Part of a small language model's weights.
Size: 17 layers, 3 heads of 32, MLP 512 SwiGLU, 4.97M parameters.
Architecture: RMSNorm before each block, no biases in attention or MLP.
Training: a variant of Muon for these matrices, 279M tokens, 4262 steps.
Each number is 500 + 25 x the weight over its row's rms, rounded and kept within 0 to 999. Layers, rows and columns count from 0. Numbers have three digits each. The size before them is the row's rms in percent of the matrix's.

# layer 11 MLP gate, 512x128, rms 0.109, rows 265-301, columns 0-127
097:525469460500507511533519483461530509504475528523485486467485501480509513503501471488489492526505509515527511499479524512494473499535502481459468442517461481522456496494489483500525458526472520504503551534531486490447520463495516486488458544523513498504549467513521508513513516498488533461546518469520501529542494499566518485499510494472494537540445490522471476535482488472507512470490
109:512498513538503483464527455482478505499541501467478495514551531533505510531531488511502477482470450548489481477490476473517485491541475496449522464489481484538499532473499560495494498509458472485519510544492525503496490546500443481485508482471534524487513515486490487484491470504508532501503464510517501493479494463475496509538475516466499494511551487507438473513511537485555493493509
101:498507557557510518477545482465479530524493496459513508460540477548481512502504477476529517441483488532477481506451479513514494472493509488536516522519504502502512475488472525469520538521485520558518485458513516498461478531477484492483489495526521504473521465542529485569509530463498476474515471507506494524520498483494443519520509538501499496482485469480497528515511479502483489511479
102:550505492507526510476483492491456473511512483456532525563534480516530512503501504497490503535502509527471489496506530506511539493474521491502495534505474544525484486504515491508527488531501497486505538506525545474528491533472509485562489507495537499528473507486485537518475524500502517493542506502512454514500485473504415520506493446452501513438470522515493492512456464466499474492498
099:500440526520479495507539507487464544478471571510511479480517530525519488495472524519462538476531513540501484499541498492510537479474512512501506506505503497475542547474491490501516476511494521504511501468442482448492493517485516495492528512484465503462497486512484534476499532497525494477520503500489538498514543483514535522491476525525535500531477477570456501506527559472506497508498
096:489502518493521493486510496541523508521484520453493530503500535501546470425522537498499508475512478498494500517508568529489470450485503522499529505492495475523534472519497512461484503424500465509518487537515447506506525481490523460548515481501533469496512509526462520525519458488513510493528487485544453501498535516511539500495531470489510481501490540512505516489502508464507475535517
088:502505503480510501496513552501512521503497502489491525515467469528491511490527493507479492499504493426528465509509468479527524471515502484451509493500519473497466553485438498518501487536498496509486516512474503449479517495519543522510513523492443512521531530540506531519482488513489513481453534484473514494493447467512467495501482487489474492485526472500471534490550510458521450557462
097:494496539522444472544541515527501546506454541450487505495503473478508494497515475516553482497472472473488482509518483493517472541495540458484492539478490519539510498495465458515502458478480505492548506541518466474497510481454478508541494467501465494560479510510509516480531523514500509496508493511489505507545475519482505519492520495478525491489529490527490481449506492497522463451490
096:516515460520508489503529471489543474503522527490540480486486494461496490482505522473493491467514511525513520506469524533495507501498500499513433495537438451508554496519490485494504516512459530435515446483537483466498491470508573503493510518510537495493501490509464473450504540480472520501505459486498515477511540527516510520517543486510490496504478548469508488516491515528482482488518
097:521504481478482495497508497505504471521524460531508510522466523508515513457437516481529514500484488484522491534487474517557530481480507449542522471473443489459494483461491524531475498523511525510506508522482534508528485495459485511536516554531498497479497493463455554495488509511522510485516511487503475487497512485505487484511489468458497513573486500512496461499579484512510501514489
110:484503510502491521495469507511491512513508511541486495479512498524493458485471490512504465510520522470488458509476476543482468464477488492483502493489479490511459485470511546482502513495520453502555527494517511526489544506500499470525434545528512471551535552485509520477470496484493475572520492473488560473472495486523525531508484503536488456505500494521499522529506539503465474534509
098:486520524476507464557510515485516500501491486502545484535500489539472522533482495469477493496495515529465522529498502521482467531523516528511514506519519520510534489501475446502537511497498486517496473530517486483470484493498528510478541460541459521570512501509517526501480527464506542542511451449465528511555513513532512484507539475464466510486487515461471500495486496507475544504507
090:500508499496507534459521493494476466482526472540528459493496486523509529546488504501479488472461472570514501507509461483505510474527473471538542506520478556501486498482473501490509513499457493472527498493465551507458515487477474497530492547502462504521518545494524482479509452535480505526510474487541482511540482517531477521514495447499480512469526514500527532460529498529502509501484
103:495551501554556427489502448532492483508549540536510498494534493497535534493548483505479479512441483517507516448502508480505496497503487507472449494499512547500489481494495504497481547471482506515469537500505494510493496511494478451497490497508496496522500493487478520415500532487524538484492487485517492473549511479519518527485526508524519493513512462495504474482489504507483489462505
103:508436540513501471504532532476465573525493507517508510515570507516481463524509492495552521466496500499499494478450490465523474495503525540497506487490466462481446541545501486492514527472447484473495494514493516472473501506458502550491517505511498518480471502481545509508513509463477511496516517530487464490481527531527489484469489497513484504490475477505514489490527499473519468461510
102:522475517496467564476482502545488445500540533510514465507476491526513496516529502513536505482497508497492428463458467539505469502501480517483465468513488535532506514535537508482513519542536488529509472485461534510517500529456475479502512490537485516514527526481476520471510471527518533504512539525506457521519477498494513526514522483478506504499470474510467478503521449487503462488489
102:516518519478540484516478501515491456471544509521522489512444551508479455467501538468471524472477492497498520510494472544487540458509508483518478465490472495531525486512548531502530503498520512469508507496450473478496529513472502503528511528488491507496467502512494492518508564488526506530465513541517479481495491476467493499505547549491507460518487487521512468506501534543471510484443
094:521502469529505511500494520512514520497505498481525557487494466548512550547504474453505486489515501457555507521505496505523537453450460531466524494526496497466477514454518499525487497494518496478466564502497491491461489493491513489504498498513562480490535484513531504485489492494461459510495500479500522482484490481567536450513475501511480531487504454500533504477487490475486521519517
095:507454496493533523544536459488493518464492522473525499491532494497461500521506536472508566486461449514504475504506502519528518492507463505518487530481485524528507486500486485473491496508539476498508526527482486480472550501505481484499455513503523462529458448474440473495508504471514463485516484458514500493516506472490495502508549475523519477464485493507514511480553496544482498480441
103:466458481523470509496509512474490502550483524516490472538514453515508497516490541527456514461519502525484495514508522493505474467497489536488458474510531554469503512470504449469508540542518502496530511507506486524503532531486490524494540514491504522537560486465495548538497529500499515500464471482504502511506516463490531476437503477509463486524478566476504487499487520516490508517497
096:496441518507451478481502459519505493482474464506520508555510525513495532540496504522492541473516449491482505450471451506490486452537526494492498477520464518520470503504525479520523438521495504531494488526485535510522494493496525481483484519523462550509494483509495516504502528482491477512504529502504510529473533492471495539529463498516497539517483469466430499533457498491508506498472
090:471514489454446540544525468527482508507499521529517521515511483509483481447469463481525468483491500482460479513468502537507514498508515519487493465483492496529497477481509539491548508488482497511518500500511509513514516546508482504486473454472478487514514507451504482487565483503568534490514531471475493468513490501531533496479498514507483532446490430502488529520494521512521547495496
093:527517470545519480479504517506493477540528542496525499504522518511487431512499488484503543534504484486482561455511514493470486525524481443471498496552468489497526510463457521496517506532504504545543506488500468492521525484506496522526484519502521496507515504492510514481478491483543490478536503517467461494545526490479526516508497517532503506465498505527495475552520543486439485507458
107:507447492492494480486525463476501482494507539517529469495488474490519533473532518491518482506439480445523509497503503525489505463496522520495449452470485485456509525478503534473476479488491539507504514525456481497483522496455537509503528491449509457479516503515510510505486469474499525521523524485496513530451562495501501476551488495525518520519520497509468528557500547508476496501526
097:506500478515521530493508510480489471486506501489535517515482489537468501503499495489500508501468486479505519483425468473432500499508501506527530514495484482525542484504457490499513516500481496479539464517515556509496520543524478523451483515450463477513497492515549550482494519508480483524482510537490536509444495475483526504461566499530509562502499494493505493479495516487459465476496
103:526478511506503495479522513465482476459510511511554479506499494497477496453516470481526448496497551529487460518543498474479501507514520488492526482452512506543484473492505514501528506476457478523451519520472507530478481505503483473496481515466502490524505482501470475507520543538525501475508530506486441508512550482465490483474533541508493517535507512504500573453495517542466505520490
100:527498535504522538509516512501509509532498520502511552483520518487482473440492528528514520536496490541512503484503478499487514485494477469486502495498514470500506504467465518530539483534492464495505477511506567524513497519506467507564485483516498507510495521559498470488480505536486540449461506503513517530527487512511518534533449462522479509535520550484497467541510535512487473491447
097:477497477536517478545511538475487541506481544509437508498523532522505510501507531468505506511504524519456502451561519502507510508483490502502497547508479475502500507458512468525532477487455470498498507514502431486516461493494544535511466530495482498514513487476467495492539525516507533464480478459481464460515499507494548462457469518481482483496503507521540495500521516524499481484524
102:472482520500506527504519550494470468493485515518506479491478487517498520544477525470493546488468485535544503497530515486502519550520518479518494502507459500522495515490525523548519529516490482507443464513498560517503473479509487538519503503505497511524479521524474487501523505486513512539513504526466524498537526510530476487547535494470477532476490555472500534447478475483483467494568
100:491508508495494516494504554503498472502499472535500503508507519521506468505462512470495493478472517520528505481533546495499534468458470478573442470450470498494556491510497525541512500501521481508490477490495475511470498477521526525480464516519488503550514487530482496485472560508511495506557496470527529511483525483479515485472530488543483515532493450490490493537467500507534511532467
099:497438541481464494516524451505487462453479507480516458493498512505519564486467498445509514512500502519487517546535488490451522510532523491494474501514483541504471492498474506455496496521525512492453484474493483489506506505451491513507512516503493569526474519453493491457496512494476538526487494537539493475507493528502532504492470485499482508502479519452502509542487517521520507461472
106:517505560450497424475515510507504467527534527469506525533535529533464531482484471501505462527520506525451512554510486532466511505523497551504513548480507460501489493519524502508448525523461481493486508501494485511468516515501491481525454493536505492505503521488489537504497488467506534471475488503506480462461505526512532497545483505543502517491515514510478496521486511457472484490510
102:479489517479465495491521473470494489514513512475538484521434490487521531536551491494484516457504501505534497473525498513504489475482506513502527513489519491503502567473493519488528487542470488488506468520497519501510490521455464470523514480479521512500445508510482524548496536531566514482500485467529485487537489510478459472490526454523446491505443481494488505506555520512525519511499
107:530469519480472496486542480490498498498503481482527482524504495484495507505515498466475525553476477487491528531513487536457531487497538478488465487482505497494508517499527530511536474516517468496503467489482543495496544549467473487532534478511517443541533453536505505486505493527495501470502531528498541530524466521510489557434482484507481489507491511511537496542467510486443511529508
094:474564526526471505528493491538532559450522517469497521451489514526531456514477481498475480450455496490548502483487428511518510530491478498494517472486495515491493497525486518501532502464485517464513490474484518505508513503489492492497508536482544479482542448519530514518556542466502499491484510481485529528494511498503495515544519493519489501472504485506453465497510480528488530511507
102:483484506468469495481507517476502495479487472513498521555496476492489489518488512529460505526483525512461522495489452546493524456494494524516545486518476499523496520442503518509586512507521514474492521553518549534509466550503479525487440498527533472505506473508503473532501506503513504537504490509438477539525508487511476465517519502499492514529477462495507515488549486482491492504492
104:509477490499533517489488485474515534528528504515440500522504525484484495486467492500467493468499528556490498522459463550509497512504428545465488523518516500543478505481488520522461494490472528497529464482422508488509519489470468515500477490487507513501541534509519500477544459491475505482525487541504518535495456528474504520501480525481492501493524556506517506526508528500519511509538
# layer 11 MLP up, 512x128, rms 0.111, rows 265-300, columns 0-127
105:497517477492494514524492525506531472484480518496581496515481490486501506544496504511530473487461467525511510449547479517535486515518531503460537493469506470547460509472504509514478494487519470483484542482473528474525527521485507497490505455481481512493482478480514495502503494508475512495496485529516488501470502468516559447512485475489523495480510474581524512508542448484482532473487
112:492476501490489468541486526488501470529489492502469537500525515491503496508474506532531510517527508518536480482512495508485530510461530526507450512454538562493531544506471468530449441517548511476514530513515502501511498519519559543491479446467490520503524487480524466541519471520471483541535479507507511556496500477498500494502522497513530500514512521497454510514485511508494477497469
103:474502455485508528522491548509503492519572522461504495521497533533480510497464472447463496471459490478485524488509507502493484526511499500494470492523498499519496528541494497499505516480492479465489468491506551486497513502510533515522522515522447481538480504478467512518513491516488487471530477512494459501508462501494443481518518519512563519511552493473499501463525426510457471516507
107:466546536510485503481489534488482525527519486499533514479509503471451494544496530472496506482507505499526558471494501488518508470530459489501511508511509472541501468498431496476475459507496545491506534499517505495575464482532529473549474490472496495521524492458513482503464490494534512506497521432508528520497486491505461494547529519533477523531483481518469499477494512486502491500490
104:501507515490470485513503526463517499555481505478526504478501460498520449514513523491498488504484515489516544528474540495458519478486518506479484476515487545502467475515478515482462511506525485487489457513469482520523494486465551543464520491514469482561564466505522459485512451508525519481504501492474470489490524545508457480478457471519491561523510493484486465497495500511480501495531
096:523507520459471541526507480488458490487479485462496476455481471509496565496505530521507443535501498471492493561505506504461485489500464517549532491496525468486506470499472453491525485495504523506497479493471479498483531548545492582458455513481500511515462526467478481494478530489490490512503509491538526498503480517531509500471509490522507495500534472499502494462510475476478524485498
092:514531458494481500509517497484518493500536532479492517450489514533512506454477499518513521521468497464528475456501468527516533545497494504508520484486491483466508510513487502483480519519473493484504504468515514485482513497482502528476544485496514503534502536535473475512485504530515549490464428496428477513512533450520497485480493489529536483524482534470482526530500552511533449536479
101:498466487497502492488490511464492491510424522528524496559501517499510496492506520492492554513469496522495521507553510467539517528483507524497531459459496481492522469498515515473512488456514481529512561493508503473480477490519515485492502495488520518457475539531550483538551528471514515467484492517479494483512488462500544498502516507509512480486434463464496520498495542464484503460491
095:529474452515502531535486525484515514470509533432520520492543477468522482527486509558522506498490527505513545504478512506506531483472468511529496548453515497477476498495527511539496482471469521535524511483530521501522515512493489535498511485517508475473483497525518517438518522467475517486507509472515506538524458522512524502469551520528545525489501473465499505528450509488494535497484
101:481501512509497485516473480571477488474530517536523462476532486496497488564503543492495486516470483524523516490464492460520484456493488506490530496471466529505507517563556474475518527468480498477492489479535514493541488517475492515459494514507527525485520519483510517488514438515475533479513528489518528432477478506520482524498482479508499507479490504463436521492489525498517485503504
111:493486494519479471512501505459478473556536474511503486529492463494494499531498479597486535451518529506441486518472489457546509487509528501463506511507485531499510523522492501526446492498518525499495489550516497482492540534502509530532504512526446535475483486495515496466494471509470539513477514483520512465494504472487464501485508483496547497502529478494499508504478495493521554476506
095:538507455490491498510502496523500497470490514478522513448501487493530514541473513505481514494490520512487452504489465487536487483491531501452425511529478484518463511543523454499521506509494476549496477520491495512539451501533484519439541502472502450504494505537501518450523505456489519536515503491492514507513462500485466485520496451484481477536469492536470493479510518500494497480537
103:473474491514478485516531506504511454482519492483474477472516468495479447539489537501471466467485456477491493530475502497454511506503489517487501546516494526532536489508487475456482542490531512473525514490519466501507561465549494465502505488500502496510525506477484472523552511496480491466549482511547462522484532555510494490455499522493513475480521504518536526523503534517529528506486
091:493510549534486542502478501434508490529497521465503440491517511501475514497545513498482478524473495490482478504504473469495480480540471501487497471479502525499521470485467466528457515525553547535497488526490501452494485474537550494504476479500503492482517498516498498474487492498524501559476494507535494479498532546450529441507504526475508546490489502488458463479486521498511509495488
098:511518486505528477455518512530499486522477489484477493493518510502532518472500494502458503553473485468504526547532521485488543452469502513488571513469497503506494543515487488518478511529507504548502541464495459482449488509466523512528497523469509472496499525509511528499425510482501504497533458468485497513529507538477524462527481484487504525489514493471478532500564520494481486498470
102:533490515512522497451517538496472493496506497536503480495532527496498499504491493554482546484477522476510508493525452493540530467523496502509521469480494510498495451514462507527507466492470472498479565535509501470555482525546480497495504539511507494442469513507478502494516492489463497483532532475509510486478470447443464496507520552554540510499521476526491510489486490506517508510517
096:547503487473492504485505470504504490513521481531491518506477504468537498475504440505510522484501443475462462479537515536486483481506477479537517511469520525487523485506532511500482492460512486531488477450458486494463531460501497548516479468462489549510503473544542524476522477525489502505506501512508498494483505505468504542513498513511449472516503504530497440459457532473521509517466
094:531487469486480460533487543445489500488492493526471458467538481469519525468533485525465462493482521474536527491535473496478520452443529519495491495476477489517464525520495473520493481523486471536446518516533511458501497486500546512523489575508472506488496456513493518500489473481526507515481506476510518490472521512499494537510492497485510536518481457478512501461519490467484517481504
099:518496487508502516521457504480538499492510501473490486506498499517520503485488514545480490519468539483548499489523442499553500551527435518540522498492506518483552500492466492526511508504532513529520483495461491552520535460452456523512506460547476495528464531455512515464525472523473475506500527476553477532479484500476501501488523487498526519509479534500509505509492492492476493489524
107:552494511510547533472482507492527525464488512499484545477532503534522492518483459545517502489511493527486499497493459558450501469479514501520515499476473505497527550527554492522526497492494511510515504455548505510490520494495500524476489514505444447526503471490551487532550469484496516471453548525489513497507505502497502508496483505489512477464522508514496462483494475460507455480512
097:506541466474485497513470487496527493495505519472476486486459472480514472525477473490512499493511484515510476536492538515514516464504531529540484472555503513544478510518472524509530456461525513513466483543497495534510515497504519549477543508509519491504547534527521540471533520495476490442494563526496534524502523523502478519468511509520503505499447534524510515495512445494505531481504
098:505498482508522455478513454512456553521524528514497496490476467466503502488507490490525507481491487542513513476558489460471556548494488481472477471478506527499498474488511524514505478471503510506512459504475502468530518512497532540495509515508521515518509516521521494496495513518541448493456518470510498416513462524565522547479531512509503484504489499488505483519498534508471511454498
093:468494537503514495561536493499488513484479485513510505495515513472465486493515476528455507463518500485509528505479464505520498469532539522512438488516495552540506486536474453473531534492516491465514455510530510500487477486512500469508503506472494483496472531500488504515513531475532507515521500493508454470523456519501499516514528467513440478427473478521513494493505476478488505493567
103:516502470489473473478491549465546512524466559485492480520482525496486464515509505504507488548513470509505484435492494507479535521485484472477532518503541495502498455482456481480495494538494460525511479471498491508505486510531473511496513461538491525482515440498467458506525543485533502511490497484496490474499511485527529519519488497486478494469495527568509442483467485480533538507488
110:501493511528495516522536545517453499445487506466507495475469505504529508474529488500489492502525483504486492533488501518467526496441495497551506507537549446514492504504477472504518494530497521513485519527488484496545498535478513498481498486539478529503454500498485484444514497539500497508496492479514504470470515495451465480486510549492492562498458455504438494521505455502506504514545
098:506499501496516484526495508498488512475529533507467534529522474538497475522472487445479502493502497566511532486509488480526490508508478488494511458477498525527483500475484463428504499468482495524506473509468477476504506475527475504481503499477501430489448548498490457477504469461476484495530531516449538475499550511479536496529482532527509518482466486532479513486500494487495537492543
097:480511487504527544532534530483539525483493501508491475503532545547526456505521486458444530473516499514513506530495477526479507524520542464562503489483500543497499485523513513470522558489472491463514508486531516502501504498480523495463484476520524484499501492498554473482502502572507517492492458485488508524454516509486476462497519508506474509491524495494497535510450515467499500549474
100:553511508537486474468475484532491548493499526455481510490472439466535540508507456486504533504513533507509494474487499512493474493455530489506502450465508468497494499445495498542521521524474528501571483517514493520515518509553522485486492542528539513470520522510513466496492529545501497510482484503499481525494500540487548480471466508487520524517513521510520503521495475512489520459498
099:538515454492514540464491463471502487473489456451469471490467480458485499514570477504488516526478494504486515514517508533531500456476551538505490495527491521544479474502512488520512521523554464498470499502483523518520472507496477489519483455479497538519535517528533507501479509485495501538509520557501512503467495485516525505478483488519472479483482511482480481519509561528452507479507
099:514484548455537501491496478498498496541479517456526491480479492454484491499466525511485480485511490485507468534554497496477513492516547484469511555462504487509462491489463483493491491522532476473473517502506522488569510499482514502517497474545485533484541490520497505517511542512461479507501512434508523494476509482435565497487489488475470503493514477480489551503479489504486519525521
100:503498526444509486528547517495510484492491503475502472473507484452431506503487510478484492488514453500458536540529460483518486467522531461493489539541490500499493523531491500459501506523508506517533478535517520491545485480452573518472476493483473523467541499491504503473511513495517493475489489446516484477517503500475497447522532496502539492496447517476501519495479527478489494510514
106:485500517507481495520508492478535546523513520527497541468480564515500483482497522480481482449541477443509458520547498492527488507482474459538483486497523547504477498513484536493494477521525509479512529520484530496506515484493491496502489479502468531491466501522514472483469500480547470450506478513532525521489505459514486545512565553520472521484526503525488517466495528511531467512508
109:537491487528487509498498503553494480497500493526508503494538504516480480516452518449534545444518489500507557500529467483429509515511476502527518534515532480506499504502533493471515469510508535531507489516477505465474526523544479476499461484555487547530495465443461509500500523538535489499507501496500481484486474504521505545516523461523522466508484488529483480476524522503514479491512
095:513505535514503486491482491512499485455451466467548453473476471516461516473481508548507510504483482477545500495484492504538494491532467483499466498505476491545502498553480503484539501532522523473480480491456513526545533521513522496430478484500530484484497540532477537516476532482540514548473497521482490491527502503504489491497526513511478509506497505516489564504494490496511550532531
098:488543478498522480477459501530463505494507502501499494541550496476490509478521532506493450518485510494497530527490473486549492488465477470446500512490511524484513498511516518463524528537479518511475498500510498481501509536436525479547505538478494523534476466527503484506497547518513502502470541502520457482504533440511535472497520467512526484519525520498501457462532506465500506556517
107:486505489494494487487474531452541536500468508546499484516483460527497521467471547485481532508522493534433482491519513490504524487504513542494514508435479560540538482515495499477491492478504473516467547510496523545459484483514510472548489528482478506480503502458510522449513496510536503474514517512490465502486442485490504533510500517499522471499483505495458506509528473461491488484497
# layer 11 MLP down (transposed), 512x128, rms 0.197, rows 265-300, columns 0-127
100:505514516529467478466467504515527469514536521510517559496455509526495525514500481522496490478464465499497524488468469487534504469543493525459502525478515486472467520486500481511551489524522482465482463534473490493538464487504526507446502526453533484455516498520481506496499482529481515509492518536477492533489495479457529514500488485529518454512513479528521474462551505505467499548521
105:503528530515514467513485471516479505547533487513535553487546463511505486505485471560504509488493453524534477504524459494445518490538475507505511506535488517512472485526474527494482549548508532503497534502510492526492473498511506515526522480488538488507526498500472510504526502495491500501506496508506509454498508508529547540437510463487553512500472447499537546504511519509476535486510
103:522479481509493536500501503501473537487563517501514511535476493499533515488480528480468515511499514575472476512455476472465490526506504510486513527489571496542498513511477510501489499483503468551494508498493536478474505504479490529475504496507470488514525536478472524531517465523466468477492465465503512526497513518508504503469478517489534525554443464499468490509494501549453502489457
103:533508496477526469486494557478494522468488514495466504488477469502513536544525522522480521523512474507499530470482449489447494457486539521522496536516512537522496454512547532492479507527486477540483472479492481510491551516523487445483491500475514476552484508472494497516511513481498548490501510503467522498525544485499476560498479506460530513544462541508493512488491498511487524509490
103:529481500475506509534500500528513483485511538529503487517501506516471506521525518514454477470525478513501456529495563523499503530485536474530514479519544466505530501508520492489528470504502545528508493458490465445464498528502525517498489530483504521473454548503503460537493484471488495521487513490486464469510512495490489564507478517524468451478464517476493527502496544475519502473445
096:471539467489499472546489532550543532495511520476485487533494499495476503506500469508511520524469506484521505453481479485493494491519537476456526510503485526532500507519498537538513480505500522494483531496532524502449505481479519453488515428497543510492476514526491519456522526514500444468488507474531485498470528503527516523526470499498510425477514468524496482519537519517523533484510
095:554487515480501542504521528517513516480479500535454466464472511457553490487528524492493497532497509502492471469491546474475492525489494506494493511501481503525523518468498488509481543535486478531509511501526479484447501466518513501499485552535506480540529503517536498540485450482505515462472512481492528483460486537484480425503477507483489536486534527535514535493512485480458484508516
100:551543465486495500497545499481537507495479475486452519506546497500494530486505448502493487521444504539512558486496509495482521500492495527514486535495490505450495450489495516465512492492448544521479538502486501512493496503495482457490489515471499514459528499526495521531520485457485526476497496489479468495493479514472496485536528532452493519493460521430476517533516485540493475499518
101:523504487491504567498506523504512497480496538470512483530521489519517459495520551480482503522464526489520485520544466488468506512491474499498517484537507499478511477422507548528558510531513508533491507508505522526479490514550498501449531483485519525447515509545477491487495530476463503516474500527440537502514510497512500504522498513537511469478497503497488545481485515543473496513463
098:520517504534499533514463479542525506465516488460507529492530499462540505508479471495499463560513508541494528528501516509521522504520501526521491495513484486463515515518472523511491521456520531522506496520476518506456474506506479542468455458537525457499450474505518509534510494485484442499474500495439477497533521495484550468506471473530468478470494503498552519517516488497492495494519
109:484499505479475497508462484498508469526492489515480545502486500488488529499481486509527489459511531520491499542452555511450522509511507530473507497532559456506443522500489480520475517505505494493511477520508496502523508505535531540531454464529549483487487516505539537532497493477494528467443489438498524505491479547519508500519512502508505538501498512462507471492474505451551499481491
094:458470514539534519486516483471501489498513506466500464491502535471513484458532489512479471541483531510498514511484525513493489518471484475499480536541481472495495464495490480479494488516530441512511518495490471480539521539469521509510492503545434538483536490466470483474520509512485467527494472466452542436481485509494496510462477474529484513477487490476496529478500493461459530517494
101:465464494515505487525516481493567491495479554508517464523497494453509470515514453492510511514503527512514542522449484445491492455487558494531489523512505522472438481513507526450502509509475540522507454525518496490486522448481490471477519534505530497462529463476501512503504478490492548504504477520491508506462487491511511515506491478521496495551498466480488499510514488502468475460508
094:522503510487511497516500550492530515486479537491495511477563534525509471530475498502452479479526439538508511483529545518512511502497509483483460510497449462506571497493498495495481524517525471498487516501530503515543519532492483459505516485521505508474505450513512524524515523498532547470440500517514499509476522482518476495512492511489508444481517526561475511513485466488476478516473
100:497485481538481513494478536484535511480503482499507481506542516507478447476469498531502501475479521509500518463468515470532551493461484555486514481505494507488519497518500520459516493511496519553494442513500497526544540514464515471497466509484495489433516493512444511510521487499501476528518509520535526508468509487521519539503481557468509477468472521536471518495529493477515455495538
103:492513527539504481525481563538503519499495479489469512476501486522475526506528525500536492419540506493503515497519492504529504489504464501509507499531501530475491523536487478512499461507521484456511509521505514579499479450486525500491513499461543481512510507520497520542496494524489530501485512527463532518452504509489491508523490440480484472431533491523514482458515532513514514517506
096:471489514478499498457482493512462523497506534491508487505513511494463533510519490502521485498461510508509522524509516433512461537516518510477526506480500508522543486536501488461523500567457539532517493472497507478464452522449533474557513543491498513492532520507539527543488535501505505505511467504500510531508471493515514505467489489492552506506487459438512539489478476511498500467494
096:445497548545530522494484478463501534508528504493525532487488520514479512550518491471508527518510504463501473534486509540519542521499473482468531458510514535501548508510511527497491509470510488511511524505501464511556506478486469489486507461493530513459502508465464515505522503539502534508520469521491510486541460457468478450505507504490447493435505505513488526509479473522529494510487
108:509498505521485488489511520493503504528487499473518470494469479522484460487504504447537477510517517484559537486493512502448511533459462537514457504478520487498474479470516490466491517498508520494524477493509509514520480487499482539516525474520510516487588501485520529496459477478500538532486503540505503553506501501526490557498496452507477485537464555512475456487497505456477521512506
108:517484496514511502527507509512517476466494501496452510491483556550502501537476450467528495475477549516532507484500454513550531512440505530449481534464469522503474518541512500512549491491505506512495531472509537490519516485480504522478459500535429482514462482511499489505500521548500535475519492482522501510518470492535504519523504484503495487484484454527488486482495515494517451482502
095:511528530483486521528511532490484467516470483522523457500507527509487517471500530452498519465477490498471503487496496492494489561465525508513518493470495500492521539480477506473465488481471505512481556489494514480521507486473502487504526458456487481513497486520496462483518521487481575461514434474482478535493471509477509498548494492470520475490498449531470533486558499500467495546496
091:513495505515565485502485500538512531492526465482470464493495479482542514503487505537512473530494536514527444548515473497522506466496504494469482473516491522513511490518510511451452520452474512586502490499514462485555482498476512523466509499505513529497487492529437453545461493513495527517480516516504501507516537469480476481501533501534504525480492536492511510490496503508517503519481
095:488461481533521501482505510476473525539508434512526505542489472543501516474505530504534556503459491487545473467524523445464462494502505502483527456522470499500508460502542524515499502541464505488497543457466518500497505511460494511503501516523492486486519508525519487509508472467481485501452476498496519494506538507507518524480528511483561554521491503524503506514443511509504492475491
105:456508466485495481472520497474535489505498468523495476485547445490495472525554497547515492469485516499480492512496536504496490517477500486503465506522498495484509491485511505496491486501490470484460506517474512517509480522513537457517454540503514480440458492502525553519482490496472518501511509501560481542493494489490528495468492468555491543490512466471537477537485541491477563533512
111:504487543523501515496503526474441511495509546457504510481464483568471524490557508478517516503518464497492506485484507456497528498504482495483506532563502500530484476493494520469527488536513487536489485542509560486495537475525487506506476466484523522533482454452485520541513497497482507493474562515489516507550493530500502502484527531483502491486523524480476508498538481500500471496539
100:542480534507493499510519472491495464508498501500469490485514483556537502495536525526507532476460524494488514472510518495488488487500495472481516473536454486531502469518536513538499516495507540509523539508507466510534510502467485542520497527542437538541514512496487528529469490509455512476499509460558545497519531542502518499495534506492538497481492507489496508547510501516524520449549
097:494518488480495526524485512523518495509504535538475488461519480504496491517472561500476482526480580495533472527473461512478503483502489499542510479541505492503523507544509501482529488488525484518498472510552511476474526520511531506512525495476540472509480489504503550528455486501527453542462557489461474508486470501510478513506490519538512515513505505540537495545531522475488457511495
098:512524515490506530519516473539492478501532460455529504485484444469450518501460473497493504488476480475527524538493480560497495521501546469515536452486545499513525494493477498490476515486525472485493499482513509555513507496509488490518476484520493496470481528474540487503481485472497516487462524445539495518517476496450505526565534496550514496494490469485480512477450518484489508505485
100:444469494469513586513457511547484506501508488530526539557527500481500499522506488510487514546474482526506495519523536524506499503510568499504441496537499521512503523506497524496565510521513484481436489516516459507530512501478509519509501527505502513536477494517507504489504516499475517539490500550484521506492529480534495505472477476531502503442499543483510488503476507507512503513513
097:500462498493515450491493449506500523474476495534478447519490474509533545459501503496478505496502501459512469568466488488495495507482472507487492513522470482453511531485485538497492496523495520485506490467496512478515497476493426523529459506500514529484500507495506451493517468527544450537516527530526500502491480497515537498467465495514524547461480499545519518495463509512533510531491
101:517472482517501509472521516461512508475509507531465484511504512450518463481487523468496528501519502507519517480496517503493503495506495509442506470504560509491493467514527501523489481503495463509473505432481495461559492477509472487546504488532530523534536499513485505527549481495470444519516483463487521493494488500469457499511468499515443497564542515486528497457474500485480485468498
104:493475476518526502493507486518494517506477481482535497444505511560517506511480530544470509516528481541487485478471494489461475474525458520514493511456500513518533522499472485531476498519516472496502539519512537494517497520463500515537506500517524463497493496511476502405469519471496478555487526490499479492462526510526477516525526459466510512510490503486428509484514463509526491518466
103:484466487509493532525531506508481501474526525529484500496496487524511509481434515501482498516513493506495457526448526458510486483492514485540537493578501502486521499545516473499512504511477490470490513496529512532483515481575522502494496531525498478483538519493494499491517494493481512515513515490560490491498449506499457561493466521475530543486555525482500461480454506520492524516486
096:494472490473490509535549504536542482541555516484536530534519535529487518493510526546514493535500438457513512462491524523507549516513478512526477520504506530469522493488504508470502488486499513504514518484523495495452474513504498521511525513493508497533492506487488521481494495495500473531519501539475519468498473590508486497457514524460490485456521456509511490511507537489443485506506
096:504509484500499501495523537506509543519480540483523437442494465504492528513498523480539505479478528501512504501483531444532521512492549517523530493479479530491498506497520486507496466453491487506475494496484497508487529425520508523451513483513497489549520525529494497490551542507521503495496491431507508518495498491499535457515465496492467497461522538487488490461520511514469485539465
108:501506490468516453503518495568507517511472496524504495497487467529492491530474503482525503454456481514509517521484496528491513512491513471487502490465477479471494461494507484461461504519526502529510522510484490508560502465495503491467511526539462531508501535538502513519447458498523502511505479494521439496468468562485474469506478508543482514528493514452507464507460490474557501503521